Each number is 500 + 40 x the weight over the matrix's rms, rounded and kept within 0 to 999. Layers, rows and columns count from 0. Numbers have three digits each.

# layer 12 attention output, 160x160, rms 0.0646, rows 0-159, columns 32-63
491481441494552473572520506456533487493439435496611490423458561476530514454491543560422553509562
462479463549500480490498486484443476482509538504547467437499496500471531466437549552502523518481
447480466453499345560541549463542430491590494459502572471399562546484512479474500602590556509535
518510534538547556458500495462518491487492477515423560460476466493468512527484557433589499486505
567458590562517526462573490387529441549570525483553546442533601512606490414529574562469467457507
513519506463545506466527427450507420530456543442478507412556484460475515550478507510554526551455
546453505501444584550488572458539548402505463484417515615512430540456507477535440424548503515617
507491515531504492497522525477420479540486475546499521483527531497455467448497449416492399520566
464413521530497435488441511514472445506536479551496512437432569450497506521492404466521468527454
451505483426560525458564452517459480501465516503483535569478532441405510505546470466554474510413
525560461495418495461506543486459483465527471490537488469567511516498367535475557480426483569550
461523458520456576490459453495493548539455534527532462531454424524498451513480551504481561490480
581499562539480530546459594467584551486458442478525485527444475489525422538502521514489513504457
497583564457522568488508411598594547482545545439546455546485516496561449543471556509438510404509
447513498490495546499520572513505583464465491510470496533479433511510482422455514471522462462511
492566471503530504518544510529558543530507491524431511556417487464470540507520438478459525551466
549439449505495564494448481524508484514372518498534543505497461562620461497459513455477530512456
435502496470488463499581466524460526454521506500411490511412501534468440475449495558518524507513
507488496524504430542505512509485522486448464480548506548431574486482566395488505463416449456571
451495473474595455459480454651425446556469557511537479539603541448477508465483464579461455529514
493447408521534588448475491506443500577533535515432499519561476479462465481569469473473563581598
509459531510516517504456482451540477473544459500481507513507512455539548502505463453537563514491
447540490495498511507523563426513481435539439516467508398455421596528393473518496510539566553502
496479494543512467478496473571542486511475512487549471534495502512507513487414474521431487472457
493395492473534473491463441543522468500484527513460523457485552519460600602459483507540563428560
601463554553566513549490470441517465498474440464479500486391613528540520559521562537431560524503
524458574543428499534515475491461470444519467546511547516471615510481516530490530490519476534471
476476533530499434539447563515552480504445445494545442583372488507513498416481482486481468473400
498531489487479460444544548541477492533449503451519478541535442435513522498522440504524410504518
531456496521479489511515489525510500483486485542590469444480548492500471503479563483459496445490
574362562564496565511459538491553556475478475474538510472540517528529566553448444422503535506497
480537531511507559471488454495518542519518471566501439527461476493522546496466464448466484472453
508427537500425527515522461495524512466467513472485533506582470527449526501472479539519554492463
555565546586469388502504495532382512498526518522478431538503485480501457487452440585525429585483
531486554550504477529449596486493577448490480520560521478493527527524478554506481468524516540445
501471485488474541510433449629483576533455520524571437447533477507621507483551531477423520488552
425473422454606487468541556521445480533453454436463507508504414506508445539501486529459472466462
489464567471543478502479491507570484496496486543476479447470479477592514481520515526565557548483
497462542510466526526468501522477515497464490451483536516536436566536520568567528468428529451497
450445417477575505441425433505484421485538457501492488559500530483514548469399486458479550537472
533505586503510449513510508435557474513441437456503506419504475499505451482419447560504505559433
444523473507451504487538514545535497497460475610525400543506461489550522436505557515518539516472
523511455534568498428504537477531462543569586469457510439521422456503507540439507504519551465457
525400533523398545464481515486578423493590491443454488545570464459482590512469623575564547520466
573450495573449499493463497514487541501499484490504527543530479494501501627443535453452429487468
538504545552510468542447461462529498479587522530548534385497552514536470514489606606483547509454
495460565557513440506459470572481532476527481492419468545419468472464423500408532586513480596369
462559498481565480503462404499505522514432514573524458472464406550552401458507437524433493492444
529559515469563479474553562553480566491516485507505445515543448408464490478498455453539467520487
483519459452560518520517422478504465472502493506544498562477478517482519475532525437441432464487
519510484481457543529506485337504539452587486545476544499450528470430540431540541470614484555525
483445560547561529503448532489619544492474502508447549537466432562533477497478476446544586450451
471464520490499493454520487413471500486544560515457504465462514500484459534487532470527469462546
488538501441495447518552524581489487501508470509504487491489489480466497535485529570481505497530
532620454419541444418533437491525450506589647494492499554414507474533491482506523517522409433473
448444535579477515422519602459478482537502532486478446417529425439525449447428594474493445501571
484448458491504454506491555570467511532482490492462472559504493484466575541480480543519540550476
553547474449540537474510422547555530499491521496526484444561427469553487512539470474526510503530
534527452426490496496540478527463518440486492505462608517574552457426531523514465515551520523530
464426524532472490473493527524502457524524556486515438437544452466520554591493491475560572508510
470522494407528495493509491471482496515461531458505543568519436513434491601477500463546454416547
521490458465500558404469473474483504515490516513461490468529412484498410598561411486481503529493
579503481471550519495472417518549488441515464453529514553523637546511529484520474506370533423425
505547574549508460497487504545503510562509546491498492535464530497520468446453533529432459454413
543523488459596491464502462519473507451449472537481507438530529501598509569566481435557523503459
470537502531526550478469421528443445550489523502474513480477551513448517451483447585448524453438
555579530513524501421515522471580499625537547440494424480495426421552460433591422538467499543490
469403488496544424514468487514444453505511508464576478513563527501475492443499495505509508478498
507514585462506535511512476466453519485478523534460530556510513451440528510511519522507500505466
553484583561460466461544504497412486497483540480509409480508491478535449479456467522532451515432
494471589549442503486542492560588452527491545435550394517458469469545548475527490527507454491511
504477531564450592457463517513485519510553511518508469506510482479501489530409572451490478523515
482493582478471510447499518554587479542454526512508506567531471503480544507497455500461528444475
535539551483527491515521458592534553487463493493579443538520512523632394557511542510494554522512
424606508447374441540563552335548385555529488452557535497434537535458510478493502620514463519450
444508493574436551537392458542542552524471444664482487520467468552559406395428507459491506527484
501482530590488447525513563467515470478493498519524518471406592538537443421525508497498509527573
462531436548527508499494438551453532504464518546488529476483495537515464491462503503505508490466
476438414548504482548473499527394547450543428524465573484513486571471473452441514480534425581501
542530539494504497513458626426512531521500506503548473471514487479527493528585501497563472541514
543468478529570519490491589417469421483454537459507510408555502557533451502566580521576540518474
549523512505429466538502460436529503454470477509426523578436472601547488497442591553531525494450
474544475410477532419580475559535554566579561475443503537543399410526538537448535493557544504455
503498486532485506475529457514467459557481503509515437540440502476498536430508419534423423479477
510512556531448489530512513548521505519552512568475505505400514470483484474513568479546541560517
561495524500533465526487551513489527480493478470467502520553499503373438521500417568441565537545
429439478483524559502483367521533466542507582461455503498509492488549620510589454494482533471435
525477510480435534486493520478494480478484535444506484501584454559518584526571500457544437484484
445550468491460462501516476535434463501468482518475484547519559482446474457445548610479530503533
545470509536525607521459602455445617479481483511551469437555446500554453620612559447481470481583
516492554591401486507483599493575497512443468504575405561482478516588434488466551506449536512525
559507498571492497470447527490477475496423456495433468562520493549499500454493541430438508476480
488452498529427512490499482512510522504502485580522501560545488514496437384507451477566468527542
523448457534567455509451489537432512513497463573558461521483558464407467557513454470471497521505
554401547531463538486476419489555483475505456422395570535570440495493507539517499518537526509500
547562528516490492534461474539533551477450482481508509485481447534572582573555522492464468379416
448464477419543473538485424474411417502463485484483524480584503503423582565568456517527431511553
511552542499497548471552492515504454520509527481460475545396470530479577496556455421534496496447
465507447490579488498521565502486563492493548452470497514475414470515509459527438469431422427488
417520542529522360545467421599395531503513440535524468526492513466511467551524479573454471515435
460492519492455469548490530504588496506539451485497486558422558492489563464422570532505514492473
440552537520443467516424468532513511478551499532497512472526441537479477473464480493502559501524
519533535465458501477521437541471489535395489560535516527553573457495575505568403417466509464594
493544478509477450535510479513520552499482451495427477509499538546491603435405521573410457531437
557429587520511477547514521501529470425438455453558521570545579530486486493543495510523519456494
480462511462406540454532460504565457542514487479477459499532421431464475460488539530522572591475
456467484483525528493502469543482487495411494522515454487549516515475519496441529528465567545458
361576494438487507511521489532538531515512519465454504419523419479545523497557620521488532422466
485513492510507478519479517427479475503532501492544530445482565527502419527438491554477522557481
578473485507447458509495565503517524517526465435471460513490497538544453501498405497477552554463
520461476562466440482538507540468503528543543475532416498496516505570560446492508538468453468502
449482456496417582514479545411531465557444511479445555486494403477426464524504437481520473507516
543513532551545502459536606456481484517447560453423485467406497545456444479512472463531475467512
568500510516521439510479567488477579479450418473433479472518463559515608497523462442492468497439
643492509597555481492508524566469544465472522555470509484550472491490468530486464495522558529554
499462499455524459473482348452591366528556519451530493495497545454487571495595423574511522490449
507512474502510455473517505482462481470494555601509444509468511552560549443555435439584447536510
466485599577451430544429409445577444487461413552543451434407510513514527494556477513475448494507
467521545506502504511528609557518596519526493564431485535488431477462441451486482463554540553620
524552548432498503490527472471540503547515498520543542501487514419522537461490537490505496509419
545514441504439513530450499487499521487467459525461518511528426556502500450474501430424505551487
533515534540488450564417528505489469432501473495497520525537565522491540512515548486553553546366
507534445437525544519522473497520485447513481465545511502600553540535481495604573464458535469558
503549435495474488459527508476446514479514467590525458478538480453513505511411485376471483568615
463468555517497527513545579510465559523546455519482495498543513461544529459542471434491491520529
501510503554516529464572534446445494518424472584537391416457487495485454461566473419512401485537
593429458506505509462500468508537516505501533448508467533493568500530480508556540551463518512523
547479467455562618477493479512473611513448528457505544553530496442550423490592467423460466455614
425492577454396490592540514485641479534571540450483552522389466466492533490463583497545513469526
504474510489491582455471419487528461532521545509499463507424506477500472574557521512573530493534
487562514471547580447488405506529508507519523481456563563497481496514547509584454481529488449461
489401573515459479419539386501539393588570557514462469500492506455507563429487500500507516464503
540522643602492483565381573458572578473606380488486505395533454487532445525536512533455538603517
456496521419492480453621467503568432513468507530447532463463456529536560431570502484635488454475
566493518513565473494463482586557519460559515498465485497460507466499505535515568525445517443629
469475514518532505500457483509477544467528495543473507506568491546540569575488523466519467546438
519471521490536526474540505428499463479493525529490549440541478472461439520589469447516501463551
464457491488481501542489515480493432517476464443491525507501473542517535493524504429551516509488
434630493476479524507549517549448582514460480513543487514542517504529494465516486462430427519515
473406502488472517510522488451468499466514477500446556546410564474432500483603448509598527477572
503569514449509483544528481532550515478559515534470501492413558514480520536468564501498563460499
520488468465457466488509467455499394492611528365543497531586523498396494571477473542454540499475
528494527502638557483513473438528444549525476527530505479427575406501466508522491523523481512519
478561462473519570536491498575551581514495483498478515497530497505515528567454527399369511466588
534481509533459522454486525490554498545546484437493413539588405467550347479511469528421515609592
459561528523520484539487540611468550428429456521445453476514520516564539494476554488501522617463
482600528491453481475460446551440590526529554501537462550500489451412478523441483544431446514443
438582527525560372524493550453471503496480453400490479438477409554427504533480478570466439494471
481489535467500506531542489422479498507448524476541507488516475539506540491495538511549472465519
552564435460462478482577515541496429493449504493540407492437506490503437447432558489382507521564
541475582483490416466514589456473475480470510556556475516412553466493535541410451374605406645482
488418502525544447511454558455542446505508457532530477467425510507487473517486400481548510496519
498523481560562514511443498511455504515481469508496451576468453515457472521527445529431467515509
446482460462483494495544466564510425508505511486464524459482487480474527450462514523505540520536
492541491529513433500458492625413549548449492526526458464574476503563429499529426589411466538424
481554433503466548482421491624472580536487504517492525594613451528505472450585443468411538401517
453513445491452542446579552530511533604477555481425473565511422364354515415495428498468501487620
586444575559479526462442476495528455533495478482418478520486497479567451544490413544474578576505
555493421513509475456561559445550485556463543575626455519452550376534471468478588518536479476463
501502531515488414483469560427421492489570522432511516440523497474515487563438488485504417490510